Weights of a small transformer language model: no biases in attention or MLP, shifted keys.
Each number is 128 + 24 x the weight over the matrix's rms, rounded and kept within 0 to 255. Layers, rows and columns count from 0. Numbers have three digits each.

# layer 5 MLP down (transposed), 448x192, rms 0.0728, rows 245-269, columns 0-191
140120129114076130147140133104114162112107111130138126124124108165121111113143155164126135165160137164087097103121173124125143087119154124108117134135090063119087092115135105125168094110194136152154160173128155113126123130147168121121112112140134112102169176135126098145106104144151131132132142187135122108150130147163159089183165110093086135162120129155139152097124130130121141147088106131128128136089148104160107133129189117112147112056128139103177137140147121132138141171124126111127159098155143086122130130122145138109140112109123138142095132187085144175110094126135139102
129126164096113155166068142118119128146119158110093145086125138145120155135098134107148134142132101140107166113106148120153089123102094065135111121147114103148121111143157164114082125140126167145130124000167111109173138074074140120165132103112153118111107152148131189155106153118118141131099118159093087127141112097151104116126144106122136120154139115123131152119122116163115124128158133093150139134085136162177090140181124138131124146097099125127151158105141122157135106168129121155159146145120172158133166109094130125110130150155131102175120123139136130158144109151108100164
145169135117138159149154093144147120144144103128126159088130100114135120121160108101139106105113156137138134142131136141123124123163127140127119150128123125155130130102134151201117111124155128125105178103133152116112167117166146169094114155150096121139098137106084130139101133127141125142157128148075114162118143143121128098109098096103101108101142137152161126125122147095148131129126146126134157135117127127119137115156145107125179159136098107114159070147133134096088148119130122143158115048134153178099158163135126072126134152171164128106178126100093141145128148105186122097
152130111099152128083136116099131101138132142146098155110118157082100103059168145133140181112126164091142146117095123096111130155117128153163124117102148128134183149104104147139119142107135135130166119177091133103118100127179108166062135096127081153121135123124147140134085127110111127143092132113183082130150164096139165121119113152151136105095114116144126088107132132117124157165123116148125149158132088108141153097186108150111115154087157140126139139168174156184140104161099136103149137150114139162150137145169175111081122130128110112178116137121161125159142166147156095115
121121147147142136105095149094083104160127143138099120085128159074083121146082104144097126086114127113133120122129100088088142150103086102145127136150156099144127133130117094108150144113115096091097105255141164156116184100094104141151123102120101106134149108127118119116124127122157129124102131105128182118109165107144136113141130136129160128129115156111120154085085126130132121113098108150109105105117109139129127123094140082115132098166140138159098114130150137143160118180106158102128171079152128160101149122170102133098086083154138133131144090143119107134122130117142163091
129156127141101166132164126148146167162132118146087126145143122094111148156062108131130129120119154158104094119120112158114132139116151133125126174117075122117122183122150131136146102117146127113112126162098091112149113162115128139085126089070116123074114121132115169155140143151081148072123151148141137138119111135159146136131129141120116101144131096114123099128160115106135142149127135167126133122135111205124169110114154159092138131082114150167120117148165131125060061129127109143112153171106165141099095124173100103141152137153165126115120136131149139158106144125107155132
131143136132108138140154178123130098167140092139119092103132135131101098126171139152138142156114157126177121118136131167097094176103162146148180149099170132122111099099140149134142106166106126122124139117095134115133122107122110106163053141119143158144115132130127152111138129120135152095142121113143123145136132132136121124126135138083104142140134159101151130109125111064116132128121101136144164170089125111109128112181125135110112155092129141130085130101136147133117138172125149145098131146104135149131127131127146124153112165151137134159134131131159125150153165138113115131
091141164150127170135130122139145112114103125081170147179167086140116108138086118093115134151089115124154124103136125117119158120112163136131146103142137096106130106136136051118152117072115121123159163085118129112133130123125099159105138114137137102149126133101167079102117130158123119130159120175102168072103097128117151154131152108142142127121124146148100120137115122075106105176144096145100124174135140097128134173099117149188125128158097121126143126091151135136128111108118106103099076136122113121149134152127099101134165105117152152124152117109170096114147183180133143142
137094130127189118115146110118166078142120140158139193114078129127178152111158123133160120074102081109165173103129126114188172135113186107103165094126123156108154073165109128100139143108099146160131115179119101114121106121108149120086114102162115113112118108097172141126142156103123115071101142148118127100136093125145114147157116163153096099125124082157125155117147111099140117141118079148112117137149138118120126125140140132095147105101121146128118105119140122146117100150094093146145144107085158166143157117175178137124159132121165134109115116162130092169128113145097104120
124102120097153142136150182143109127149156085121153100147138156147127143140095156117152137118125135110165152099147174131125187171145158152134114162145094124083124149104121105140098166135144138139108117049085127122118182150124161153137125157161128127109132144103126149138076102154122146161140148149139137146140092118138119143148100162164139080125143143142152146129135137125101123103136113107134152134135143139087092167103081134134095157107114167142098138095090123115170130085063136078094132101130116127139118158111120145131138142113135140097111140131136128090149117182136131181
098132158157185136103153118115094156157137105136111156148142154131137123105115142137090157129150146107162109144145140146128166155112126137095129105114130125103129101157089119116142146161107166181076106133121142119108138156112152129136128145101141112080181119136143086136153102100136115099148136126134111139136118113091140126109108164114154112123147112111114140128093130104134112120105120127142141076105152108150127163143141116179163138125135135131096115123099130128174116186128140133119113136116120165121131123165140130149138110096171135115111133173151116168176154091123141110
127121115128226090070156091117130157110123083116134147106140142125125110130150117148117145149119143102086135133156178119109132102114130118116156142123166144175121148139091105054140100144120143132138105255123106107128112159133137137151093130116098140131152098123125121123117158121113137112111129137157074099115131148108137132133121129130147103131208101116075112150115108143126167173123112108164137129098107142128129142146119135152117134102106110153114097155145115115133149123085133097126107088137113104118142148116129087121129134140153111171126160104138113136163131151133147115
111117077119151125118083112145131155134151186125109113156118103120150140153110152145149116132081131111135109148122150093148132152143097135148137140106146157096111089113130148124120114105107125127133131061148091161133115165152179114123145137130119150106112083114126091113146144113127089065138147149118105144147134120128179111133117187155120129091139105124114118108134093153121162141150157112138147099110109135136125109102110129155124125132135125119144109147102179170182148092160129124172141132122108148142123113150142126129083150164127129143118138131105167098104131120094162169
141079146116190170102107158172165093148098124114179101180101141154116150114143115114134131143122146129162127125134092163147147139134134168158114094096126107109126092139163131144139120109102132164103115141100084108139121137115132107158122119111151190168122153118094143130118153114135095144099152137118135128154107163090130130146137112135130147146104151116101131120132132132145118157113104104142081150173122151181163128083150125132158107129112128149150154130136118119152110156138146154130124107127133115116089131116103092146187073132146113111165135111144126199159114117127137110
137154150074082095117121125157121151119129144155170157105100128155135123133157087091109125145141107104097119107146126105141137134163117114116127119137150100154147135124135103149148126095106109127140152080119141151133135105165127149150093152165139153138144110153158146122108133104174101152121109145142123158115116118129132161142113107126111149140151073117122145118135139121143111161116085124165126120157120114134118095173128102120148143109150154141080134151141126156091095120150161129170115082122101120146170108152143146125143094140181107155136135147113108132125115116088150094
120114132116123129113108144131139116155086127142158128171147154131090085128134129087140165104089130114152128139148125107095177149147110101124114158115111084136119159103158070126144151145141081158147135047142161127165126118112119159119175114131102119161113115121139128152090111113141123092156194149129119089114156121172114157176130088140086109154136162137119146096114094138133137169123126110124118116126118146107133152158096100140119142111103166139117097134103143095120131117144203134127167090153118163126122118177118155152166109146178140149070137105138125113118111149154146138
097136119122173135103160077104103173138135176078157113104126118108164102181119127172169165111143100109123135131123129124092134103144086127133115137116146132129116073113157070111148100113105135146131113241124121136118111101143158137123112107093092107161142096112092119126086155132109150111124135127147135129108172131143173123138141151108135102157124118116123175096120106133128123139118131157147176154116132114154111190157138171181129112081129172120116099099099130112106160126148110120107111112101138120141134135149144145120149101115077172126148164104122149089091160142150143154
140081137141178121129143170105148079115127149134110124141154100121141159145121148137125166134100158094156126157137096152120066112130116104122161142167100161148145125101152137118105108152072115144106159148127090150143129113086134163153103135150124107146157135133138158160134117150168132122152118144137122160095130133134126113140140163094156132118093123139138124104042119144126147122123115163132110116164105143112141146137114105119103075092126139098085125150149094149114126121137111162117148129108105122143085149130118084115139111121119135143109084107154106167156109103128143127
127186126126135167175090169136145113106135085163101156156106139116089156119116137133135166131148159097085093088129112114105121114149139113092133128101109143124132074136112100079109126115157141133121144213134130126131119152126118128141122147091121141116123119138138130115121089125141132118170140140098119120104129169104112142082084120155103113116147106139105150117122091126149159105147098129102130178140123138158194092096115096135102133158125104140113096105138120142145145101158149155155088143117180155150170131112096129164144118110131100122112115145147124103162138131094122161
106132111135140067147114117113106135121168132137120159182142090111110124086090140154145076160086165123131139175122082125106092161114130162117146136133128109137158129091131113109157114136114127127099118127128135155112149111146109107098122131145129150095139117170156125144107137174145108112137095120124122153145148146147129121133144143127135114140094156156150117113089126100139115112152149087103122125138119138167124108160125089119102100140127139143122115198105125152113139119081087121153144152129117161209108169141137151146106094155143085198163140148099156115119172100123170123
131116136156062127145099109119141142137132087117110114126166125134151129139082137142167142166130137172109122123136158120114151119095148160163151140129123166130136112144170111112135114135124132127170104175127132097104116165130101141137119109082126150158191113062182134151197125131122095156133116094104138158155095134105137120123175111120120090132136136132151144082100093115130187117147119117140159147123098085154104138143133139128141096113104107116124104120132112118095135145121126138130119118138111084131144158129163140139139132112140109075127175124131112104138173126121096138
115096124134165106104103135149140147104080192122138133109115175115112128122131124119118122153113126104133104141098154136127154127178171102137087120142141100123114157132136166128151174133120109125116135118113114113119102147139116095102147109133104145129115122105130103096111163115117162129117129120122107149148120106105117114146159113098128138140140105128127147112134108148120147146157148154124133127153131135139131091144137119100142167156128105143170112150137126145127123141125133146159126115084143111120106139108142100107114121153069152132107124128164099148080133134138081143
129128104119134155117126107142161106146148116139104143124106147115113126140132103121107105119140132121140147098130133121147099145119131112096113138132103112154187135142106135129115139105144134084089140126126117089137122104175146089131150107100122145148058138157097125131137134158150126150141098107121088116139175143132141140114101168106176097129185144149119127171107083123135074206151128116125134142123090127116136115123072116102162178135121112125119127100170132147065030117130119137116117086133182152136105146127140119135165117122109080126149155138129136142133116123143186131
116135122158142107148142112111113170128122119137116156107147137131116108128151152138123164095153107131131120130125147122069113089116062146089110130136136148178164129122163123124139120110169100158139147139162152159156128098149111100125104106098112111150112143172114146141150139095126141126131179142117140120098143113127100114159143169139134130139154149119153127094087101153107133165139112107134128101081110111191089142134101137110115121129096115118051106121137103104155129145138108143096084109117171136161139141125148155136133158140143123158155142109101153130095107131150093126
103147161157000114093135149110138132117174131109123166160142138145119130173141169137110107064134137128144145142145094165092112152102074113140099139124143138117094144125127148162153147158156089097112129188151137173159145115095140109115114136138149121104159148094122146108114124126174109106145184166091159130122196118151133140124203094086134137131117140122156141118137126140155143141086126155136161147104127130139132082146123124113121119146151078098153135121146137101176156131117122164132173146141107079123119169174158174109113128085149153145160153138131152104126162149148137176
# layer 5 MLP gate, 448x192, rms 0.0789, rows 246-269, columns 0-191
131124124148091089142144186118117116155064136088154096172092097114135069131109166102079154127135145102110098129129094117112119131108120099160158111157173135103139122097099075134139188140119129091085179126126132162126114113131183133105148162136103153151137127123162110122094144125086085111109148134111129155062164121053122122127100122143153150141125100101097125150107122108159126106109154141124172103139166104079114121103148138076106133134142126112126165182164125155129068170133114110122124169131140103144100149128102089179176151161137153119153141157121124142119098124108154125
114109127136112143136087146126115114132116151162166157120117148132154130129126133118129102162124130116108132140099119112071120142146144079149117148118108113143107114116155138168156089124095065153132175126119111147129150128122127159130193121104143122158071108160147106138153118085110110110151108116127162122117142130128155100093097083185148155122092116140135124145099136119107146168141144153104131108103131106112163086112129141162131086095126088101154110142130119146129119159105129163108130160122091128160103132126119095124139129117138097146108119097151122137120145101118152164
125109160096121120160158118145128140111116155129099059165127133119150108090098142106167099128138158160117089125106151116150133132104166116094136080146103162106138119078090123153137097158116116132116129116108126129117107119164117115106128118130143132152154124167101132121130118162083140089145151125108126125091150132129167118125143137149127098110133177120141155189102094132090114142151168161075167151174103157124131055120153150059125123098114161108125139113100138138168094113098146165094151136106124143124102137128101122157114137187152152088144104104128113147102160119083125168
120105121154110135126176127104149148149114182183170133121147102157169104165122166111112125162149118164077150096082180108137128084109117073172156112138112177109117122110099152131100115095135146132145110120151147140130115127127149120114145127145142101095167165155115177116125137136103145125147137166098138184145140154125121180085123104161108107146185142133081126138129163119114137078140140148153083126109125110115119167090130153077120144125184092136134128132149150177070133164162157113139118147123119131118102151138166177147145146170103136166142133135163126133166131117132122130
150122156122121115135114142138080155106084111131112112097137124110148179093142176079115102126125112114110168078121154123111102128106130089126130100190139103138112124101101128130128136109158088138124140126155145141112100125111153114134143143113151134174096118156123159170172140115128153110143119074145130172157118148104098147145120141138197089122176135142132176184096107134123102137118212154095111149120131108110122133133164159139138089079128115141139064114160128124159131139132103143125135137131094123145127128105179142153088125114130127136158126126177092135105091100129152123
127129119127141127126109160117109110130106127117143077118120109095109128118126154134135082127134119136104147106105112128109170096121117084138117142130143150126167145116134163103161098122121115140091135121109138108128106140103166120141127099154140060131119148160089143127090138106148127135068138108125122084126166147124102153120105102163166153137098147126092099138146145116130119132119110136140123176130147108137124181115125114112126119124132124112118083134140141105108119125118173116094132129118137106127100105135127123101141144164097095126141074184146131148137105143139125130
104076149105117112147119150134158109127114120165136107139149138149135105123132115083155117137136164115137058099130182181083148142086096118131122173170117154084109116136064137130140164189136123126168161116172123126129124115147093125114150148129068125131125132131093173136093168127077100114161132149128118170123098167111094167094139144110124119155166120115120140131120144144091147126132100130101138136146120156107130084143130135113125106136143128125164162187131198144126128087123168121150115178147115066113182140152183105151136176110159091098118117147168101093118143127106110126
106138124152114090131133105122173134087101188109159118138094126089117136134150100115127117099175165167114151150113138078128179176102073158143111119159064187126138132154139116155123145136152130119132146114134097127120140130107121142152157113126091120115120100124084107109121110153141135095121074107109115148156122145078129105140148146143127087110165156093150177141148133151116121112100165127120135126108124110123150135133149126149114094131131152091116158159120126161165132127095071150114188131131120106099112096167093159121128134129090153115165101122132154157138116119191130104
069117140127109137094125141143124066097155163152177164121145069120151115161139157129183104124139145148090139150142134125139109089135121106131138141118078142144142120190095177073152107174124187145116082108099115129157098102120120141154142106121115154158101106125094148099184168140120116135124162126110141144100131104117116132146114150117146112092111107162122158146155161119128153129122146131176114139144121114157133124119124119162142114141166088137098161151089117142167109137126141104130123113117073119130144154172174136126146118146154141118156113117101134155130106145173117152
110119112147127125100144132131130164140135133133087130154111126109140105109114124114112113167161172120133123099138139131109144130114111101172108115079135118103124145106145108109138162151141095120150106128119121102112071090145132136084140159154141064142136090113140157139100108137114125112112105082162132139100136150089113146139076119154170118108169156145118130144172174124110139108143165123120168113141134127112126137155124142118135156156084119127130103135157146130109136140132153084132122132147129176120123159129123128149147134149143131160143138131133117144140107120147104107
161136139121109116115163189114129137150091142137135128122118122156088138090138193079120142178163146115143125111200179115114165175096134118138144141101142138116088112138124135118163107142125150104111098127139130169140128136157159150162103147140096136156140128151107124075109175132161107160105146128135117162110117131122115129142140120132163087107203116137073155149107129146091119145111158132156122121129170159104174152130146135105101125093107144124128115144125145156116132122081118174137177153115137148136138135188123107093119184107146117150158165084138081115134086105108135141
111118124170103159118119136144164079127101135116115109088095036170133092127134114123089152178149144160118160111144115108094137148135099113107180156151112133153134144145123093129131109125129139110130169131124119149136156109103160143140141093123157156182109138099120160107132126111111111127125126111139127143107121194122085123135113101147115159179115137162163118170126124105077123118109107111114152115134144083094123135090145162130103119108131162131123142102124093165062113148104111107126135121157110149135099099153126124114140137118145113169176113104110089121148079147186111118
115143190073118089095119145123123160133064140118131123110161124124106159099107131127112070122122158095145081117117161104140148118133140105096153111140132167131151108166133131125146105110126115108175139120104138128135092151112147114148144088113105118172152086142111153124152087109100148110140099103130132110100134146098122125146123129116157107091157168139189133136143120128129109128156129133123129125099138108145138063107098139090109165128106140146143108190161152159116112137110117151109104147161139118137162173077145104142152172167123135127107096106107119115108118152093121088
156138141089136118086144132118140148118136172171168107148148092150143124132139114130112134132111143143114131125103139125106137133122117140174131081141123135148120106137148115198159175113154115097130108118152117152103159111138121129118130117154139156111137132175131135141097111156112143149111121148126115137123109127118135180114112118104121116115136152133168138116136153160121121146090134113148135163170121122103177128090102114078153152121174133106088157129145139142106153127135127138119090138128093155151151125115092140137109101113132133123152104130131158126122131111162129139
138109114166125111119104106133118157140114154121147150082140134113210106153096136151127116117148109129128104164111127160118123183135149160071097117140067172120170153054133149060117139137124096128106187084123143160171130116143146142151144121133151141138111116135118111156151116094137077147079130100139122106093102147133100138118122142128101115154117094098115115164115145172096116108145148111097155108102143177133122132150087132134160093153111078095088121113121144147097109096064151117115116109147149126159129147157172114090163081146120120123138129118132090126094090109084146161
128125115138107126157100173111117168128110169125096088182142161193115177114143144126128083178163150154083126135096106098086164107116105127124135115148109145111133119095113140121141140112097100130094124113158141128129148115118131111140120120116097142149147116181146169165144102130085116139166101128143124157139110116115145127136116112129166101107149165151069149100163152131081107115163134108134117121135096143091163078122151051099077154076084095123140098122112150132064097116083148132111085165177106128093125134135107083153131125092146115091120133122120133144138099157148084059
106107119140107136108115162129133127142091119142133138093118117117130124085124151108134088129185105131132123142107126149116142103114121151113131112118082132148130169100131167123125135103134164140122142122093172104124089109117122104137135153136128123126117102137096135147129150054094125139147112129134134129141146130097078145090138147174150131124159132144100128172147089113121135121092148096115150174146177161116132127090170141143138148123107158154128134141120141138095093142141132117154096139169155145093137120113191157115116118174142102126140141112097130106136129118129141116
166100131142135156103160136151167155119102178140110103108106081122134160085129085128092112176151125142111133109110170134090126150091152098151152156165108128109143100139129148129115141123132143117126073122136109151141145091152127131084115118124134139119136120129107144142144136141108138124113097119174144152132103149129121101154114101170142115116078167139148105120156140141095076126094128137117150108094169097100102144141128138095140134119115121129141160151119107135101133140148149092104145109150120121121083135180164110129160152146132123106169107061102087147160105134126144098
136093152105127074127153105097118146145121140091130110169125114161099148139102154140113146130111142112113106184134118103122125124115158100108126086145145125112128133142136126086119085130117128096121132118198124109080092130167174137111142175144111029084142130105143146118120145088093105129036150103107109112115152139119153163155148133145144139092152121115153171123130139182123117128102125112142155131145111138112187165098151149104133156152125131109091119143143117167084107162145152143120118168150172088115089142119155120141095127165128122174146158154124106140095118119159147145
130092161105101084137123080104160150121133113116134110153159122121132149109085078141122157149127095124102137112141167082085143113125104131163074120123140175116136135104133144105115122126166123145132093130101115119151114147132100124099111099119145134118161127110166120139141124106126127133142114082129133090135101126113151128142143110127148043089119108119124175084113104123101147080116175115123109127096116106127106137123082063133147132152144149141139105161115195125087137132129151119153100142139105052140151153153159122092145156092125117147115140144147120113076102099113116104
113165114110104154109151059096097110168130127165096113127122130128149142122101122147125149151123153129116125092155088110158131119123131100138162113146131109127123134130148127082099129103141127163136140127119130149151127152119127162108107128166145115129135094103110116137123139141111161111118144131140083096114149127139132116107079142138130082141152123146127141115158090114154132114118116122132109132100131110119159136138132109137137133118178134133102117106136132165168121131103129120148127095179142160094187132083104143146132147143189136118115106129158156125133139120152170099
093136154118114134119124128113154131124106136122163142130126102120164170133099147114095141162097108150110125094159156112171106118149155093177171109109161126149100112124158114166117153115122150181132096120143131123123112083107136131162164102138134128120109100107124133144153116120134157115107106105135092095113156148094125130141129139104061127139095112125129141148109099180126154117101117112091095151148104104148128138102173093129151079159124137087141132155101133104130079149141119078075148154093121121158062142085130108127155132155086162166121117133095144111153105143104125150
117095098100118193117132136118142170146086131108149134125121138134134071126119069131120148162120145140164080168096119136098107115110159119126143123159142122113079099126117157130160121111065106058130133115120134119128117120141130153136125144147128143095119117142143116121152114139082131120136134153144131178164136138137136120086109082139139085131141118124104139188106135051118111085121164116123129109162142156113110120131097120167083142136094120135116181124127126141120138115140110086120104140147128124080086123131102107133168130140118080097093103122166114127136127107115134145
126134121159081145158148148129178100108118135144105136127110135096133125158166136147147189178195117111071127086084134135063134138128125104080103158147096112100103098107126144104142131111157113166126135113103082143137124127138080133094126103171177096125128134114092142107127128124124109153083092141109126150161160114137126125141147144119113118137136136111148127137170150130079119091103140181123104101099157167110144111140120163099140122151150101134168175143144176090105106088175154146194131168121114103133135176171202096124154108120171104159096110128170091147107066109159127108
# layer 5 MLP up, 448x192, rms 0.0722, rows 246-269, columns 0-191
095134106134112097140115132148122127125125134091135105115162119168139150080128171185119139112143126106146148164142138141145072077100139131144143079089101163206161170145131161146105082049129086116120123122083177107130138167147113175126150089189145116112126110108106124149071144057132088134092165076104120112102145156124130130113086097139122132150138136187114125145116133135104103157157135140123149134123128129105170124126134120093104132089146122114116136108096143128167129094089172114113181151167112150149119112128153189155122122159144132152152107109165139173139132141128076138
116144131127117108098140140138083148116130108099118084145191139150135105112140157172137121117112093141155175128104113147159115106089106082149106117082173121137151106120155081116066136130123145108167104128138113095117122106146091117143117134123175139156141130125112104132133126102128126151127136091146169142152125107151127139123120168160106105152109155104121110133093162122138120169153131118134132100117135158166145124130094136120063130132134081156081167160148136120124108123167115107087089133125144080139091147126144131112154139123172107161148109105118102155072146137120118169
143094126127131128153108137108071156117124126127097112107127126079164139117159159162106126101116096122120138187103110133125124165129111173099084121117102139118090154091206147122122089119102143188123129128114111085095130138153089133131153147151148106142099125088107121142077161123109146103119127156138112151118143181124115118116117143162080112146092101150115083129139146122177125144169120156092147108118087135152132132129171125125158133108105095170079154162149087160143117123139137144168088127118128105088106150159151151158154112089115111094153115136096093092178124128104115146
105186121096117119110138109126163120130100134098137161122150110128144119147101145167110144092161141146162155169132102107137126106165091150103173169145121090132118072097180178121134157108122132129131162153152127120161143174145084098095162127177095085148159125119109159105095168152126127149134125147117145126100158153118131135121146111099103119127107135149156109182108138063157115114112161180142120114117078150121089158096173161142141086134142143153109091176114147145144125164121121116110167143089164120126137113097122098085153091153152160147145159132141159086144143148173146142
130127141130101112150149124120166104119139136092114125136127149078129164084160114116165140118119143130109115146140144167112104120134156134121149149097124168134197137134161092099120089147094137162114137121124163052127120114138153101137085165141139135104159099111112128171090145130089123128163099092123086156122119134114122140058113155186138125156111165095123096132140104125126155101120114107112115131107104155149153166126125117173163139131105115128130108138104142118120138100122099115121097096174120117090132171130147103120120134140101144170103123120105122140086097147115143113
153109118129133157128146121125159088101159137130106103130122101120139100137098156086155158108102127130109125091125090136122161101158077108160118126119124123103153140117145140160126179149127099147131153118126115124142152095114110132112126130133169114143122128116127159132168105106129106148154104108160135111129116108123116098132120132135091117130123149156146135090102096156118105121101153138104127146115116148129152083118118155153183114149121162130119116177104126137111104149131096124128123182144108119160183126150113193130106166096140167160154126153129117063143103152105101123
127101144167130105094131126138106148124113136128061096112092171122117168152126152069087132146183173115090114122138124127125084102094121146096126119104089156127123129133092151147143106168155101175167133139125138128163062133094146131142115155152125176134141135157098160142056157137120121080128149120154097136112116098100134149129115157111137089139149140101085090178155088136126157125142147120162126172098144124129119138153105132136146125144155130113125127151085108080162122161123129129130151133150106156154146123109138089146095081121107119090172102110111100121151112151117098092
130135098122131103105109169152106103133124111110158147144153125130125160122120118127104139153104146109125147079093192110111140127113129142123186137132111145156139123136182139154116176182129122102084114129135136127130161138133145090137129105123076123097123138111111093089100145136112128159153108151116159154103151148090115130121147108133146171125132204127143114139121159132108154129106121127151164147088166113112146146090150154137120134156158118102171105131118139156166136155112128155091130157174111137124131095118184110167150159133149092205163120179148150080129139168177126137
148109158113129131168138159155144140102138121102126162128119180146049117120090137113135138121103118132171158132111151120129159112131103109130108122109134122138147122114117132164089140141140109152110129113167117117101127122105140103157080120159145114083112106088111140117104097173128149106150166119100151157117090098136162118112131134138191109139097192143108086118114100158126135113150119115144155188085108104167119118127104120179072108120095144129157128088121152141153156126138111154139130117152139112150134103117107119140109105097117142132136147162121113117091120187145102157
138110147125131115118155149115161088111141136087127114159143137180128156135125144114128113183126094106116137116138121092137172110142158123140126121153129125114103157124121097175122128147112121141136111128132136116117139119136126088122126124129127116192133118120131110122142118128143145157158144160119134128134157137194141123166186154125137160106145108184153132143162097089121126128060115125141131161147119151119129135088189104127134123147148135131106118136122112124110126162096139116120159101129094131076128161122118154168135129111102130120131190145078109115111109143132136121
177128160130133123091126151144081164149142063100112111061116153091145112152123150193122101157125177139155143114173130102180153093128121113141158157132163166121127121086154107152142132142082131165169122135113123163122115131168109120110097115130123111141176129133123157111154118158109122136145121159157150150108150102121121126156153093136154102153154157131168124098109114135153081129132085116074168135110130134091099140158122131158120159085141167120153118143165108118109145151117156133088142099117133169108118170132166147166154123155130140161134100107118099141140140100127137145
084130161119146133112133115124134112136144122113107149133154119160145100104143134058104120093150166145092131120089098139117149132102110095085092095132152123134115105141113092137142112147124109086098111125175167147111124135086203160137112132140103109155149114133122138096142133148102125163111132118137134103118119124182144130130165110121146105152110169091091075137117129119111121132069139110111087142177084163116106118132136127157112106107128129111106172124128098128135099150160156102135090133115130106122129154148168127141143105160130101099166111082134133119166117148128128117
138161115124128078093124116117142111140134114138183142133144097142134111115133120139105105123123145152094146117118165094169121139119139126124118151101139146149115075131129171105087150148141098088119138118116141136143108114108144076084118102092091094140188143121155158128168105128085131151133106152122156120150108113155105152147117109158094125113118130097182139152121162116131137129151141200128171163071130070119116138094114153122120106156144122130154127097161133111093138130078118113100133136122108142168143165127136124150094141131128153138151111155132206089113110128088102140
128073087099121131126116102124159106114142131114088120136154121079121175119118121127121095166133147122116120161120137123124123120110159138136144131106136167172164131146127165134125131169136121125153109125153100091127130102108173113104158121168130148129121094130105116140159118142107140123134120103206060102142101155126116102153122125097141082114156132115108130121135139130115131072141113126115088143132142119113104130113120121154132151150153120099123081142116103132141148130107082110151134135118136127166121175130149154172150098130067134104121140107126132140104154119161131124
136111121126137139160134110141156107153138175114094140102125119130137164115113098129117150106118170123163104101131141131154109128156107099098122142156121160128136117098085103111128128098113092160106154139153094164082117111123120116115157168132121112081102110165128143099122120101183129141152116125130142180133132119129158107083119136123090131139134092162102126135078134117104103096152101133096131127114168104155153101124171119160152096138145113101144168112115123145120132117083134181167134161131149102158140119141138136050128150125160109133186136148114104126100124130065111114
139112125145126152138101099090072125134137155113112136096127113124132099106155086131145124152167087106155138117163133104120177171111141157127104094140077119191164117144172133136116159047137111135111131145149104117127158140167109109149161099164170137108096171081122157163120091145131130138128088099132156157091185117135116136141115142108112129139115135141134140138141121085107129115131114183135101111150138118134167161116195125172095123151103102132115089128128104123112158089149117140132115104139136147055162109112147114115149109115091166127130096121114116111105112139141103125
162096131100111139148178141147165113093105158082121133149096111132121122144092102117153138128150132171108154141112109086117128119144124132115130148079131133160075120097132181118103110158101121175129115138177076120140127141156124151116124117100125151150154117126125092111147149130096111140116095130105126132082112123146111136160100117106126107137122122146081121143166087125127156128138141089125128125111135125144144171145106135104174090135128111142114144123132142091153130163131130086122127136147136139117087088180124108117137058117109085143132078101109110137106125120158096087
131128148157113075084097087125070115116124132107116149108155184129126090149137158133149155097092164144162132128145098117101160093098128097100157129141144129131120140120119150130165107137116107120141155157155167144156143149109125074146106131150112141139110150140154166113185120182160137138121113146156152136099168173114136094092164135132098140148170160107078127129123093115121103117137092126103168125141128138132146109137101102143095129122120105091137098116108104179097127124160112136137128132123148154137126122084131167153119145150159098139135111128101184087129131076128139135
151128103154140117155111121105086099125138123103123120149142135133106174140152120110113149118104170117143110069088142157167083156160112119145132150137168162166139128126111121132106116117168149117105190118167119099127166147108100118081144135117089120178142091121109109163161113144097132114164124211065152138157158140132120110150138103171170139105159112109162108139143130123150136142121141148134138113111150138120121088116113074140143135122147077131153117105121129114120124154112114070125126152084108098127162160144098138134121120126143154116097105120141178152177154190106126099
123161126128142155140129159157108148143106144175152071100175144148155141120115107109119074124107133084161112091142107105104138155171144165105152134131142155094112149147109133117158108083130157143123130118149090142143118099104125101108141122129112206118090150177101161161141123172150140151117136143141105122108161143163098102176100099117146110131177168095129123155125127118124153128146114162094146136141154155143122094133087148130095149145132137082097125102102134142079165132105116108120137126123118147122156105108147111138122154115135098122115159148188148122151122164132063181
091146133116110144166094119126140086152175108138140112113070114118162135128115125145069142132124131148076149113120158121155142147126103133157141141125144137116144101116127146141123096120112115137160142132121134122128156103147102134105139110142127157130123114116101135140107111143125113112090120091162129161153118092139151090131148142162118133173132128102146061125134119093136119145098139134104142146126132116098140118135100169112137134152118119141083133154126125100132149137129099098120134068163086117154094089152126117137072130117163164119121114098076128084158100116142133140
133135117092136204116126149104139145161124156072154137106130143135136109104140137142110194158172122173070128175118144155095134122102121129115120136106107094140075151116121099128133096104127137145137161131116146092154122151138137136118135114182114141169113134137131172126119169166185142154117132095129188122124119124113137139100134153139106153110108121180160130126124124118128105127105158136148121095130105128102143120151097161101129143135155119158132155133124105102136139095146131114163126121132175171120113128111122102178128124155125140159129129124180136137063099116147151123
118118090108127115164086160108139144144105111125132119133131103108106123107135128126086136073142141078129146170115119131111083112143110137102111133131139126154111081098125161135135137090161096088134109136129178149125140169174115124129123106142096171139123117108108123100137098137117136169149154128167142146086110145135124133137136132119151162109111144139160118116158141132138160133103091141163134069142091139126115134147142125111141129124126104124149216154093113134161138129134166121116093104092138068135159119130132118068117185180121098171140150140147112104142116153137128168
094182109162126144132152143105152121094132102089127146145156146144135053131164174106093136079102103165136120121127140099117125129130080126141147116120133117131124142154120141123173151122140154084123130136073180181122149088130123147116117114163133144099108128106150162074140090065172092137146153155139183124102166147123162100121161129095107129176082147093179119109131168102135136128129133123140144143123107177078149148163072080110077101158120124157162131138118120144148119061140188169122203094096125110138106094123134139153128112150165155157155143142146147131148107117182131127